Weights of a small GPT-style language model, trained from scratch on English Wikipedia.
Size: 6 heads of 32, MLP 256 SwiGLU, 6.44M parameters.
Architecture: rotary positions, no biases in attention or MLP, untied embeddings, some layers without attention, a smear gate.
Training: a variant of Adam for these matrices, 159M tokens, 9705 steps.
Each number is 128 + 32 x the weight over the matrix's rms, rounded and kept within 0 to 255. Layers, rows and columns count from 0. Numbers have three digits each.

# layer 2 MLP up, 256x192, rms 0.0985, rows 104-128, columns 0-191
125108114129087133160176129137104117175093129165104174097146112111080150084144142181110134197090133166126149117124134100078133140150152139097132129103175123150115177160057141126113125139157129123220108107136115148144127196146144133126144148160140115124163118148085112073072092173172051114126151094173128126131143137091084184104085133193087080120155200148092166118143177161145109093121154186089142087120101158140148058137054181123120090110143130093122084086166135131160134078130123145119127104163106137195160111121159108094129140149187128090152141161147137121096083112171149144
159123092088118122119139101138161217142180118112198090144129095090117101165134153099109130119138122168170182156121075121073080096088153074098163139121114135113120106148098131145163188078139091156226127129077086124128071138090067111182073117108079155087160083118168133188197209119150110104160108140124138173139134091093113129123040159147108134137178145131096164118088108108105084154097125160138150127088089071165167117135155037109104148096175114169170114135110102147095158134128194122103084151088104112113093056125141134140125109134098106097140174128088150126106117123150209106
114087128157193071113127178076121103091098103148118107076115119145109148143133149126166144151143103153117142096117119103088162147151141194152146086141157144168090093114082129138155124086111112089138195100158161169206145124148157119155123136068022180100130082191152125061141049137180089093114144120109140103165079135149139192225206163098134148124081143174088154105114104107130126146146166112143098099090162101121204141109103145129114179114129167088134137100160146111145161100128151192124153095100145132142131140143142127163094121125043108139150129144219198125182119156154147153
070142084087111100123126136097167146211109136104111141116181122125139088095105103141083103156086169119125121158147107123117165183112121140173154135134178122154080114161123205135113155097193133133107051122173199149142078138163123118106123111142163096086071119118164184166091205150114139058119089137095159084159139084119133137120126150150137127165070129057151180178104141156095097136110134149121119116145156080122142140106112135172168169133183118151142133110091142130158186162179084156138114112130160140077142037188067159153112121154132124114114152133124102141088110133096181096
126192090130092133146109119133103109051163112142122150116154122142154191132091136149140145100125194129087108030122147145106136147088112112173143152103137115128125082092146107097157136089087122141158152105177124143132186125201122147158098129124111110111114135112185112143054148112126155093113100071074118087110125133095188108143113078135084099149173165126137143130161141100129107161173118175064188188153173102123122082075105249144123122246167116163135154172187140102164129137187068143110051171122143173139074136101104183134100154119123165146130152137128110131134099205120108099
127099142116084137154110173135162098139122165141133089133102142167122118110113073118091130145094150082133068085141103118117127125143109143160113114133105093161120178176094121112087128114126132103101108122085150151164083148113125121106132087206132093062090105155139109065155073114167121075112158149107090116117171163112105139110117160194105100072130165087112058134184158157144099065123107160183112085143109123173165140081137121070063144123163153113159129129108093124109163174149112116125169136118091187180128091153098112110154148079177135096099130198141145128111150102119148170
093115191088156067148202128131070109138118114139127157136153081139154133131151180176112147150120096213109127123111138113156102152157140127154141204068131146191102103133155133074162126098122141141109164123098112139128129120161153127139066164151201152130153122097104095184127127115129106110143146107108088117126156131087134139122154119141109121138203087120142125116121143110161126139181129174151179172123125180109093135168122096161142124106171108122132153123173158123103084077115152142139134116145159152144115173157159093098160119128163140105078146196109084160101131110168131138
173104173079171108102122109113153109146129109151175169123095135063186115140096157110075131134106119157110168113100110171097161163083108099131115131137072110107155154117124103144102093125120118152141092069166125167135177086124095119132138138093118110114145121134132098139115089082102129061124160104127117093138111129136114083155187093149073171154065101113214164159173107161173124115122113085124061093112172117125120159078110171144110127146077109133147056134039152185124160109182152131109097144120095136152142115177087156136173128081075117161124073146161148093156112118132117127
166066154100136127113158131163101097171108100137141156157108208111154138138103179127103124147104133189078088070128095122173163130090126160110138101144176133162083136119099140154120147070127073103144128171153160127108180110087169125070157155123087100086092106204122073045092153150198085158097180125127142124163153183162112038186114095091144157117183155116131101039138112097121107111115189175110133119143124142101143159108121184108142054173131112154156077128150107152067141118096158092108140143131124111131123188172148122098088147107136115147040160146108111119075093128114140143
136090143077135138122139132097123117157118141155126148117085094194153105137104094135063142151126177155157145126079110087085122107110157151091125182086165158110108146151134137145136138136201098149107151143110083136116199110152158118162145152084088131133136126163081163179081146173122175109064141076120153122133114110117108170118138076109143114115168127155151185092109070126142141128157130155100145143124107151108115124138121183125117145156090117094170049108121121139115102085137181158143154116152110119126135158185123149093126140127131089101085146116127138119153130067124078129
090114163117182061110135145107141156164087175076121182160102148124141174079097136149091092133156182121121151107128141132093119116164115117121136097093177115127156194166167123136114109114152141134106070086135152132113145133107099045153068081086133065082097119165117111129119207196139147131093095116134119133130095086170123153111129129118089185107154135206081101112183134111182144055123132204099103134135158097150097081157049144172096192105144133184119117084177121127143104117124165134147110131163137142119103111147139047142118084150193198114150160129066165166118136161150124093
136144126048151117133125154136134113115085197099191129168155122129088171070104102211074142205126095151157107076147113126074085084090180127147154148157055118106123183148135129110149169108118051142120145136163091166169117177171141087151108155126196089113085146128135089149105089098124144096122146142145124174128098107091064140105132127104186135142132159210148095125125136151184135122106121149097147134106126157140131139149138204110127119083105097143100094078110123187137138142127105169097121136192172061178173138099153128164173064133112140175174137166096185165112155136154104077
167112149142126141123096110057104169092126089131147103142091107110134194135105167127149116104160113127132159202162150129149121128147150117087125127130131129122165125072116105115147155115103131152150135142068150113145121113141129154176096157131157092128155106130108117130134086117142140080151096126167132122095131163150118132134112135085078119171088115116124146112131122164130133099105109110099106132132164101102140180193142119128141121100070160098032191141106084102160148118146079137153112098120128098106173090103148126145127072094163133146116184096120126149135093120101141128
162117102116153078097143223069175095155103095132082120155125206060106083126144177139093131129033025186150159182086133153069079162203100150157141125159092117108051143148136156136104141159137064153129137141068144064107130096169080138099120172101122104093107103122138130134117109140106143106055150106122132083121133194135102086119115183137150161164156150142118138132112139095090123045114125125100137158062119113160177088124102181080139140114107119072114162135079079156114140142114102121116143107155099144160118116135140113108166137031107075077066113122083145100075148085101162111
208180128134138139142079072106206136123129150172079149160092115118137145150065117054092111074167190118159181166117127153088131145083136127110127111168164099056131126117117106143141112128127087119144062140193177132113167073118185149111161065138143150129103170132108115123114148079163134184129071107114118122148100134132061110047115147132125121121060150131188132111151101123144183109116126128125173113112122096119156158154094117177095111054166108103180126170113152105138091104093085068157134093093124169100135093107137073153166119127132135142103151097111161126125121132199091175
132111118070048129128109154074164134117141104139073114128139120114166175151120085129110126135095067140205178123121115119115131080084119089104109107133069090088172131096072079105155135138192137126112090118161097154156096037178088135187181150094164074139132140139102092123139134127078131110138091096046079062142120153112182143072096079083139106139152124126127101133129082112119118102106117106164076115128158110151136153097094092127181119123112123120159160118128105147142157114125107157136107116138120103109125154102160099122122135130124188189037127048149136131161109111156119093
108072129125143113111090149068113143118129109170072141124083144205117096088143079099089139167117157138123147035132113101023123125162141105130107094088152115104076183103167136141124095135127128096097174173138079104128150176134103106182135132126131196138197124180164113136123051074168127085141155112106131160134164146088121124127099167108114120114123136075142121079084125116118143036139114093188136146075170103124123075079218060132164092081105116109117120068126112087070068147094088099109092123040134076105115149102121062112166089136115181131103168151179065145146136081119115132
108115176146161140152149195156091084045112077094146116118123159103049112114110131174117106119122122122151134100117110131103145163162108095129181114100160130186095187116137114157104142170116110154180102163148111131084120135120137113108071148138116043101177133128116096047149071155128133146102116136147146162103132104165090097106093137147161068156158148113120144102171157147087064102123128178103175048134121151166138110140137128125078123185117139255190119164071133166054108155078166136139125115078175135185137146111055109161199142162121130130134142112156127113082123145107122138
170163180116101155142130117063199079103117188132166152084129079110104106138147113155068109124126179085096134201148187140146163086110087101162089147186132121034122143164085149118148117148168108096171074116154191092194097163117142103197118142157139174146172137117077095132129093123090157139133122205078154146100117130187074155140127159120156087117103086190129158165083129142168186133135130124129131137130159101143123204117112127128138142123118143131151133096139085149110105113179102158160140123106152092116157113083075142143095116152113154082132108072118129128162124090155134148
133110167156150159115151089121168125152162105132163159120114145137179108118098195109107132151152142128150104142109122090139113105056159122101119119108098136128040153141144127145136133142164162160133103134141155146151136158159139142147127086113110132129072104129102137095118091140193137096122121146131155098125099123130073124111125139150114109114128159052143140080138137074131134147118163157094137089176133132107124166150119157167147154169187134166184125068128115158149170098100130154123126126121068157134110140131161086091149098135111120130148152181180163122143088101155157128
214124114122113137151141083105184070175175112190103203126170150071216089129118127125143116100169147155150125153176141132135122142096140154120127132161144134135090162132150154096122075088092188116157129143156195091141195151120101117095179139146122180094102097161130106123079100130185108121145132125107083125110163139120082082153092133086132096190109088139122125169177214119172166142128157166089152203113095105151155195129112136090121078078088153165126114173152125076057155139152123102095151106107107148115145169153153082144151102133101145038120190174100090132101105105130117151
157123134100152042147088155095139123092051183128153111100108139103137160119117118146091137072151107122140063155148120092084105178105178119119142123144129146139110155226136194123108119147169162138139117155124051120117154132165176154138097102165085116119133107159211143138146170123175138143128085209136160066136118096108134127203088139164154127167143189131018085154094175139122095122134126127117125127174151072184105114146143206166127097102138165170181162152138108165106181084089177085142108082185148137134121102147095147103105134167140170128130119114113093163128109122157124114
174124178145071155156130130097050127111109124122104125170158098046108170098050100123134158228149105149087142104151116095138114117095065196143143135112123184112145184129107054136156105143095067182166090121107123173147088165154173111126178119153150116136112130123107111082097140110138151037136144113100162124124091160146118078160099141127102108134152107133100141168098113141097139082147150156091153113089116137152084174113102210124063097123156141119142054124173109089200165130228115151082153134118052060125150153148080116130090172107094123125149119120056149131101182100159155113
073138147188192121112143119104148127109108085121160129185084132123117151155083051108150113102136107067117097170147126114129120118057133141119127154096115120105141148139144098195092099111112186108108106157173048119090142142132127112125113154135153102149145119168118109148084159133144153150124110122128111157085135160179125121149102127057121124089131180116122102142128141131128178152159104142148112102122128101184133152116133114128120124123132134157142167160160082171088117135124086172080144119138136156139133164083149138135123172139185131131163120161138147116087117063128120120
093178174098120109067147086190104100104120142127122109173135130134142120128123095181090129245134097086161139105118102137130102169055156131057121132036105103120127163078138095105133100108117156070061177125085131170157122149107123121176112134155122144135083162148130083118126035125142135120183105109105150081145148182137178122090155098120117135117142144178096128083145111120220088136143135099070163180192126054140135135139107170132155138043185076138144094139099060134117138123141131124122123099093198098161103100097098196126166096125207088153154177145157121124127158162135114125
# layer 2 MLP down (transposed), 256x192, rms 0.094, rows 104-127, columns 0-191
179127139127101090127133162108147172162147173105171180094089070199126133081061139141115148101135143144116095101136143078087134060161156141128124172122114109116171094115180135134175144121143149109106160144129128122143104165131152108103110130201134110162071092115124120129100119149110148105137093135115125148122129152136191104109073095217177162109127146151154148192160101121131149078060173111078126142083139074127136113109183128110120090166097115150130120112157153136092109085169127183153089100148099182126087090139127176126144146158100149139117167045085103075114139090106147162
093099096129131133133159128162114099151147132133153166104190095090101194080158075151074133139159154138077161109151114124107118119135094175108141130163114132155093134174118204157160159109093093085122165119192151103125186122147084097117135085165089118175161122111090098126176098123088106146104188161150121126108096094148189162090091164141135215149092141070109115132180107120202092111107088143154156107100132143132172098159143124162112157106124101124134128120150024107089105153117070159084112144136089140069101104114069184124100134160125159134135218097102073092116080145148113112
166110114171152085115109189178132158125108160197110139108160154188179122143112093086143132140171121186174210045090118147101143097153099097065141136152120164109133115146160197147142149169203197122110088134120105176112088099131166100171104126106037201175126176173137167184133137124089132096197137119165125150143137139152168213133112082099185125108124096109080135152112159142128149109162088163109151149108151174181121130117161124139115227148079135129174103125146097130167135150139070121116070120111139115069113136112150113117133096137067102139129100144116088108122166105117072095
100179120150144084046173115136150093113146164110153117153104131122110191132123114124076147161136122121118205092103151162134149120086115148125130157138178075127119098121186143133115133143163129147136147097111139080120144117137154142173132082086178160154118173106195167171137117179162128143116174138115139114113140190064136133081120111134111099096091170099187130156115127090082072131127040126119090139137106164164148106147153123127087072151086138100084140108155138105147121154183129122126204127217097145150148097166108151115056122126108126142123127103170148103164165172132122137
168086186183166121144143144117091085146128123185109158041120166124124156132166122086135130109123117099083117156128099104122221140095147086074159117134128125178153086143131097118165111090122154104212156109136109138120102103113102098147138094123115120118088142095100078110150101112108115210165183087102115151150142096130113131136134097155135083113111098079134093166231137215087123188143060168117095140078117128081127137143154085091219123117183115097171118135147086107129072133122144155069072120105058121126092099046068148185117054171123162147120179175098149112115058080116129065
095172130095118064172152182142102139157161183118105133099147175210126143104125152121091107063075076085136177126172143124155073125115205137123129107150173165149154142122139173159135150153115146119117109154125097156160100098159127191124115154081129112113118117111128098072122140133105147123092114085153183062159135093225119155085131200145147094164086143139106108139106161148113131142112176087108142137151147104167133127167124136122104162155159137135129077102146105122113164128112105154118085164050142097144105146072138169130113163151085116067101108137078087138151087087141108084
148153104203080152173116133096131151145171092179147110098145149147133184144191100105141143122139118162186194130128124129157152126073195134115168103162162106169119152101156083129169105170136136101150098076176086172122139074110150124151123108187118076101086150100166166089142114193141160182100155168119111112096121195162150160131136137087090121133138152110120132113167193118087057146099111127090102135155181129168168113143071086186112062124150145140145123101129096146132134208119123129149092168111162107134117097117147122169119094162125122131160098084179082121115138144150131120
138091116114110166126086112110102134083105161119123058117067125137145144152133096113100148135112125114132105159179120147201085164159098108081121113089119133124152158109099108127170093151106151124144140150118145116225114097137114092144110108119061147112121064148160155113070162119087141111063089165109188114130122123149127058137118139111080109160121080161119169145153112137130145119129145143146105140121148123054126172190085110132090137084112086096142172165194137166119094147130118150157131209115116118144100127166117177084084139108095120174139151112139073081109128123132131164
112112130113067117123133144196087154122140211144131179132153131223164146182093169157046155149130165151110158160069135116132218191102105155162153151122100095092107137103153095078115135143102116073152079159127120126097105106085134138106153091105113137070128119148135082091102166128116120154097146113095069138116123118167102070146141121128104078154139097158124131074109149220099164121109189156133115143121179104094113155141188172160127125163138072161147108037106143153139111122174102157182149126099112128143076094161134156153125185112113121144072191174136087122136122138088112130
129138074097120104132107131131138116135102093190106124149143129077100163104045095139150166127102091143136155128140147118130120144106138148145101100138132145153145160157081143141174138181089159132131161123101133175128205132138136108118111071118142130150121139082124121118163082162138172002123138104114123148166119086159139142154134085146104100076172133158109095132134119153143150163181099222068147114111107151135119109084139105139124105105109144141122137145129103121103163123110096154151108115206072157115138104128098106113099105112135118098092150191083094099131114192128147147
189153081100169170084108125081117121159127187145171162120092085123147150130129150128171151148156129161177120078142097116181125056140135105136155140132113127122087196092141115088179174149073106142120105151135164142152114094149109147087137181145112115208126111152114180131093092177142078196103143101143082113143106042090111114118193141128123139148096118083122108134140157162149125131061106145178091184106134177175144062121004142114174177152100128166143126076074126184136167098199100144113134121141135170095077111114111141084095071109065159166128085086142140141189137105095213147
124130163076115118119123137141125103142159075180103113130089144093177096102120158154175126099118126166145107066108091125121101048144119146135137127129124148134136116121119150124105149155113121157140070124064060139138151143101110113120115202127124055164139186113114102153171154109148135218133192158129190123156081099189065153196102089136059174137136075138130166192090060122146163173154096100081124137112141144159128086099108062143186152121083144136091157136135117101102188062122114129118110117083072091125148184153076082086122096113192119144143100116126166123117157132093150092
112117139141128167202067100138110112170101145106108123132155164138079116150151180095136116112111106107137112132115137094141147108109126141115158115155120180100112120171115139170106143129111137129144075133176146135128110096123132120113111203151115107057138106162104136088158121098123090255135116122127101111143099110099121156128158121105139135117154148121137103103111169119134124137150236133163135095140139102060183132131109115154133123166157118175159120088156131124143135153094153115125124152070157101096124169125176148115182140148116117109138114166144086111139154092191125177
130144125122158104057145076132142134169155186144094133122116149139151077089164104082134077151151113161160125097128131141093160118134143151086156099123156094147135096109128182114171118115131102164071080154131105113170153082141139143140062099151148088150135148183148134164140116093113139108148111107211179100110078161173121104124148157131138135164046151148053188120153177137094130167082184139068182146154172068128112089106106173128091119108113155164127119083119091167083131125136141125124184115134174204171157115137152150144182056153150120092098093151103086116195158052129123147
136118172113157149142112060162212109080162111093118140098115063204115085087127119129124124113139193096167048081069072146099170100087116109086189111166128172082143128164160110157099107112152124079160128117092195174071169138104096140086129140125144080111094165115133128135137146168090122149087136180063112124179157137103145113122128083136120138148177146134190153134134108126139122123121184128143166133089143132096101137195180124111102120157111147135146161094140128208179102121146146164082167132094109135044173100142162132060117156099142171088132085105103135162121150147141131148
143146074158111149133092118114182101096118123142147155117157159108171071138176131101102154156137133147112122124178165162151144154137142153153122132150086126123131134162120133197128153094140126181104040106142121155090158094086123089095109089070135142140146112106162123150048169145170105142138175153095102137177128137127134109188163107080178162133165133144191096155135119166160116137145199153172170148117127173117126132172135046172164122145145136123132152174187091090155049109083130090130126155100108115085101130115177100068127177091076128128214113123152108166065170092140163156
140082081154090088113113152162092123139143155143125198193058140153084143128089112082180156149113105165140087115066091142116050191148091112137117130120161139095173145084053146122138051103119054121123158083140128123079154108107122211033141096121085120101168159151111119110169161106148147111188108164172139115110131087127213126179141095130136127149106102064144159122141092098105196084169079140102181059116165087178110130070229141124134157045160119129182121093143118147126141114154092127150140101136144093177101136160218133127092112105088192117125072172082188099099122112117097073
143109112120070134159164154155128217155078149106142116167127209146173096187152145143160171121164136079102147154092202083156096141149138186133021078129144130183204137113077138137083160146116050125091071137140151081155147087133148122088156152084133103095146107112149160133114197064118152150084149119122128133152102101163150148182150145132116176141115081135124120100114131142116124149105167145157115119085106127115141140153090128094194139107145166149141145123139133101155127099143146173064150150166111057113106145179145099128104125104081117102106129097141160156079064119132171071
190203086125123086095164119125140135117110177143160147136096097074162108111126135195102129147134148152096163110048158185136127104105128161114074082110127111140156102140120151139126109154167162106159105181122112138094089121083182074141122075098138100201162221121139147126135152171198069084121152169162128100088136128140148149122149129131191091119107155105069148127086099142149120138141094152115129139150108162137110152159130099122138153092168169169109166134126137161108167074132110130089112135166175138102103130150123113127058127140145107060144116163095121090101116122073144116
143126118141140102131106111104120190136144157126135153112129134139092129099146156121224157100103169170152120098127069151120146150165117137121113104158128103100120110174137133063123137175106151051167123103133136130108163181169148080123155107169197132083148160111151127136149116161091122123156117096129157114129180113143131154146084121164165116152136124134169122114095097122157072106118111113132144093106100096158168139117102159110138130092151127112146123175102139165154101146172192143084150117174117153170167155114097108193122120152135108137103120129087119133088118121116125185
159123097161141094138048135123185076091079082169120098090134161103111105171028069092103088129108107122086129065123123125127178087078122118101146165116157083054095082146143123082169101103149166117149151147105181181129156100056133081115078098107114178096175128050110092136144156147067162178123163121125073172108163133118166094117145152088150146121130109130154165110093155116121184154217151130106111137149112156164164101160131096185155113137118090101097132080154109157096116090188146137099081175084066182149075136136156097126089151128064163143195094136095098131183144103178101133
160136157120117147116182128133100065133115124121097110138124101138185160145159062210090134188090151161068110193137188118223166130092061131119199167046131132154105082118158140144109098117166141078186179102093124120117165160062115160142106128146112100121123158108127131146143177129100077115091154043148097188169171152168133121169146087115155187128123143105161093175124107159089118108146099097127111111093146100162153105156127100117139161120094127123161093128133103090118070125149166207079093121106128133129093103096139118125153185104134146119132154170148195118093152114098062099
140108114175090145097145146121135134111153099150075123115207119089108191138091119180152113176093134115122140142145081096104155128101101114148129159121063143118094115153137127117151140187174136083134125072118129172075155150117128083093153141081136110164105144093124167115137107105156128057098158115089147142131105157117109098135079128237127141139153141122173147134102141132157051207125123121122183082126140129226103102147050150161090163148111147136171129147135118141136155083125142146104194062111078119113191188149104097097089187114188136145138141156087084151091146173147115118
101081075116160114102093103142131110109056142035112124095138065120080128140161176057143124138169141108094104147136102137117149107114121143113144125139151106120142118101114155121119097160058132164106134123145139107137123136121113104159145138155154124113148095158140130160106152089137136164175162129061122131124210112116113116119151117121157099131161116097142126079131128124144118147067181137152141110149132142113105162142080092157137124162093121097145137164176128107188093125158135135142130169115161099167148169119134143172083178135112109125130136105169116090118119087115139135
# layer 2 MLP gate, 256x192, rms 0.0994, rows 105-128, columns 0-191
157135110094085072136124137104147126006083147132085115150108136079107131200109101145082130049123136051075100099169178151145103105142179182204130123153177110120175108108086146085054121144148154109117072091129135099097102083128162141125084162128153149114087155132158091098030104128133089099142099154120165124096155139128117069184162129090138087187178095105115134106073126067134170064129101110110131104129154109114128155093072151159177018141149143125158113142166120157137147106088124095147153117112168155135140130137115157165130171129110104139074079100177153107108139140155122102
152141188107083140075127135145171155155149143114081114160121079107160118158107114074092158135102126105140152158112129170107094070126127101156146055187059106136132155132149135185083178193124114090117069124098102099070153120123134145126148155147163057134105151119063125131096097135131152172161090168098169051104107151135182102092143095148099077171091120120159107089124110152167110096102102089162159161127124186159098149124105096136126095123105132076108104136165152153222122135085080054106146115210105110102136138064047052132122138114180106122129123107108104083072112096118126144
133068129113114106127142105163106118101107157081132113121132127138110142108123185077114135066149108086125120139140130139089136122166135106152178114139079127118172171108129126166094174170173127146096131062087082100061128081179123137094150129115095127120126161102114078152112085101034125169095144142098144066128133158123139148102110114092119162098101120104138133089090123122147113137109029104158083126122155123161144107081070147179137141144094159072099106115129073077173104062076102108119157113137142101067170150130186152138115122035121122086112082112176147077149129148138120120
097115147107133150073061156101139155121119127147103108070212170021115135105154163128134101176120114174108149123091108134138166081219167132131162202137171101187113136090103103143092137120074115146090110069084155129097137134141138148078123129096131141121124094117159119161095114159093179131099092157130143144178101200134031128132077046205139140142137151129123100097130118107153090159131170113158194157161145130121143085174158125124143150130122138137128096112142106154139146129076129114141140093156170169166162140182114141100100119101210113153143167188109080108129125074111121170
141126061128059096157141118130077148096115124124143184009138129138093162142145118110096120157136069093155113094124108123163190168158209162147172128101160124048088194138096101101159172173085148134146118115171113160119080094131159070089125154086185122135137096111118107060108101142113119136099093155129133113093125129159130121146067077146138115171121147114177143118109134126119122157138139118106096134152128158110138104106137087124108109121233157101086109100089131199189114095144144119110144119116138119082138098115100167136111115120147114141176083172121124089145132115151123129
135158181155091098137072180153150091117114157025035106139142143125100116116135142109117151137144127144141150145177098160075155098169100154107145125154137141124162112121139136101117130151130112173187180141100127116128198153065138134104052113091125110149104107081150108066098161158088167187178083193112160122148156128092185147104164104145086136155059113085135140166061141104175093095090123096087154146126156144111134118151124154112138099181124108119119144084093143129113078126125136066101145205152108113139127148109145097172112141141141147153179145126140095096185131095066133135
118083116138153076064130150069128184104141158100123108120127146163176126159160090100163146117074143076138123125122136158117108100139160191125119128128066113135055067128088184127096140104137143083154122161129129115176120103176099115105165124158135137112142100192111071104138145108117136122097112119125142027113144108120161150193116164175166186083099082126134106099076131187101045072153156148146145082117176152179082113091174063124111182197107147148099122079131158212108141139167225091103133089160119106135128071050158131154167099128155173106152068133127178127100125073097126110
138091125210174104111084144148108136088084094121124142080225179122119139083106112141147144154113157145156154117205098090110110128160100229082211130123135052113116113106137116145111142103118152100168152111146160129107126149112255103090165185151186138074141163117120026077129129134110134168119137125122140149156136092132135139113106162108098150162121133167089091185111219155069098093110164116125117108146135123164159117101140145123149103151124076139167121072152145129121189140133135131090128084152116195080093099094133109142082171128123177107064170132130051200125137175117121134
118179081150142105141141094157090085132162146119114141107152148123113175091120181176133105124153179175089109112164147169130139162161144151155125088141120106123145119105127103106103095149100143178157125079159154151132095128118077145107132108101142128134088117116160132126135080119151082150151106148145136137081143137108124052132149173121118130207124173108123103158103104099121136106129147061151131124137163134094163136098090086125168123121162173164120145113158149064137150173089118114136065169127160132164139165133104047103067104122087170122144113146123152137098124169058110123
047113103187083081142143126138119162101112125153085106165135145163091118111126090101111113131080153121179186145195058182108151199165166160132113148125124129075091125112124165164093164112150175116112156141163169102134157177155113126162147198106142062119187205104184154140100132106128117086109138102122148107138143140109123180136108166168120129162098094143111122106150123162147126057101140133148165144122113167180156123088161053141117148180129133105102066101114108149121112064071144100097115113214140109096149176134135145173134138130205074097160085143128127119123158130094224126
142135123101172166091130161141137169158123145093110131100158093158139098175108189118152157177078114153132174082104089153148132123092106123163134175127075071126161138153168160123098118034150197117088165076127136150203128114111167080085082143106202065129194169154118150114125122139135112104151146100150142084101190104075131104126158092146099150110115143090166114178124162097169068160027137136130109112132215122192122170164089141155133127149130119094150150121169126140146176128161135112101077047126141126108120093097064078092122164069134175011065148137152078161142099159147141131
129129137103063138076126175083150139187137114096136126096090152135108152100124129171189145097132123138165115151135181145121105151189108126127101139134116119179151111083103076153087158132073089162109181170087118154139106110188118139153111126192104157177121102156109126141088127096153179124115117136107144055108124150151170111165119192121127099147138114146086122127131111143180149098144097118130134096153144096115134133137126153125127153125096181054123134143164119123148140140112090097136112131136151097145114148132082122166111121137088160133103161119137143141136121069137138146
117114190116126116143064079195177102119099136183156139074099138120135163146104071187099143124120192121108120076177098141097216115091239125122152133162169129173174116125080109148121109080099205090140096142126119143207064082160132122169143140102122144091112112175142125100131119103126102145142077154104162127124120079085155100108154131138098101239089137108116140100120100106135070136070089115169109089115122121129156135083113155147120116123149136128153081093175143094173127102153082077143168099175146122120121141151103109130125178209118148145216025082155113106145149107137113107
158079116128092101121076134115078245124105128095093059163156143169121156143118101147121119112081112195110147133151116184176153158140082143067128123159153131110191088104073139173126185079106125184137107119129125110092154130099128117079158103081223143120131138141139143148125116078060116134112112152144127144117122140124100161138181123090121113136180099093134168139167121113089146121104112106169147143140097093159091121070130127138174129125119084112115195138176161111094095141090139093113109113182119152100070020123076185152072076175113126104119117148074118152169096076132115132
105097156134144109172043166170135164115061084139103119135115136139126132158128101099132157156161121101134117116170079123117136093121116141096121149084121107144075175134159126107109231133145143119069164141095068136120107124091125163061162074105096118108101145176134114148134093108132060052114138132084131121110135118170076127103151144111134109113169092110111121117091069159103133127056092144092152144159147094141094097146173103140157135158087121152120110157143145085086162187181113154088099085131139109117084103174138131114099117168164185122114099101139177128137092205114084133
111112113095163146078159155168111124136113166133091166105155166143166112116099101145095150140110152129111099110124079137108115162168134146163142117096067117151103157080139107178121179132106144084106133119109123112078123165129116101136208213111069095137077114186139142151131006101168128113132106160082193111119122092069080124167115120152100094115115208067168091096122086131106110109104085106128149207138143103111175129080151147235103089137121189095134095083090101130074132160055067122094061126116161182135117075118106065107134147139172079106054100162142111185136123114086114192
148090137073185127021117117181122135064127167162156091054177108142122127141146177119118123131064102143154113133100103168143112132106108153152198187156130104111136080091202144165092134119143116107143156158073127138154116105159157124142182085129114079109091117122142146065148119066144090128176107146110133110127165115136091100101186189163074114160147133173117181160215119131136122198102166170096142098182153140139149180095084183142174148178169157095099178150108076112081159055151114135140109137137113094152134134082120119107102134095122147129146148159165072182106128158133153093
079117114130121118092119119132148113136110117142175105151147187129078142098159112077131153109153138075157140121152053142080117182129137127180162086119128168168133137159161181183111173182115074106055137102107114129101173124214070127132159166107154096081188089143216195153125118133113183085155146123081149111146129128081169103135173155180104173111150074137193119129104119171121111073120093135143103192156140128200112070103119143138123116097140155174083137102039166094151160141106072105125098100178155164119154156138153128183204137068138100151121129102145152161170178140168123111
128105092155164163170117112138154111159145152166079163138154156123172124102163100114118107145114104100095170114180169126113133095102101125107140148151131108076132099129117116099145096086141171098114147058112145164147073098085085139138117132201132125138124080140110183142162105145119139157103153164117107150108114136132096183143117125107066153156100082107101149101124167096148108135105140141125129108149129146139088127120118102114148121093107173211132170112105092118168104107180107139139165109116102108104126087100128147116082154086088126119091129101138146159090120128151166122
083100140159111126126077186145082214104108091133125114088197209160166173139056109173131126155122141131127090119129123135102115171070163077092124121111104086153204123055148085135075174177133178146182175174135179110097142168130146109170095128114101104143188112100113121125167151114144098109111197128135160139121146093147135145062134121154159182129108142064097156071114137110138162099103061159153048091120157185201099168104120098100168136156155128154110172083137100141151133149113061143083119135136138153093074149081188124173103092185140153109094128130184113141160192059147151131
156124164100049007183118157151115142092149140073180057096151221109084162179155137169131109105128191128168092123089107155147116181130133147104151129102102157127114151142138098093111122161138122115131088124140122060064125097148142118091101085097101081134160130174096114071079152098158120075123185099098097084157112140144062118157157101150136183091113118140117103096124135113134096155119127163112095117178142121189078113114138135157083164093124116157135110117115162128216108073107131123124133114129139126029112136156167155123084114112149159096103122147166154101123122092189104147
071162110186122105135120138152081068066049101155134105121137147104117149110194139146166105082202161070139087173166134169107181179145148126147153122109154110111070015137120184147063125136155200123117111152130103101145115104086176075147110122187158102092163180131108183176155116133135077065162168157126137104111211079105120052091119143181163127123087156044155012145137159120066125075094131063159099139200126140145233141098110096178140142097107144099076103118131129124132167086090155075053200143080123229139137132133143083148156155161152163100092109077173106180134177131083150119
136192183132148151134177137146181060161120102112084148179122159135120156115092085150119151107152088080139147158162061146145098138086150097075106143100095067162160118160141151132106129113108136118175137095118133144098096164124133157118117107153169124141119133156062177146099166144123165138135153056135145212081133065153176122102098098124106104155130195127157155152141164138132150096144122114130185165077167183156111139157104093145128120161179103141140156135156104150147130117133066101127134079174119114099157143120102145154124171132173099095043133190143126117104101117091083126
167113148120103120054094126147101122131127094140136071128141160074145128155124082050152077124055157155191167147157123139137176134102171146133153093122149051133158104062152161127069091107142164113141143069067138061183116105100143129141130128112099146140105227219152123063137131061143147050090120111140155096089053139101085168117199167097095129126091100116135103118120111118097161153104116134084155150213115046099124130089146130141128092078136131122138159140119130174126139182136131130108145119117214150110135083112168090076097153171132103122136055103144066122116136160125071077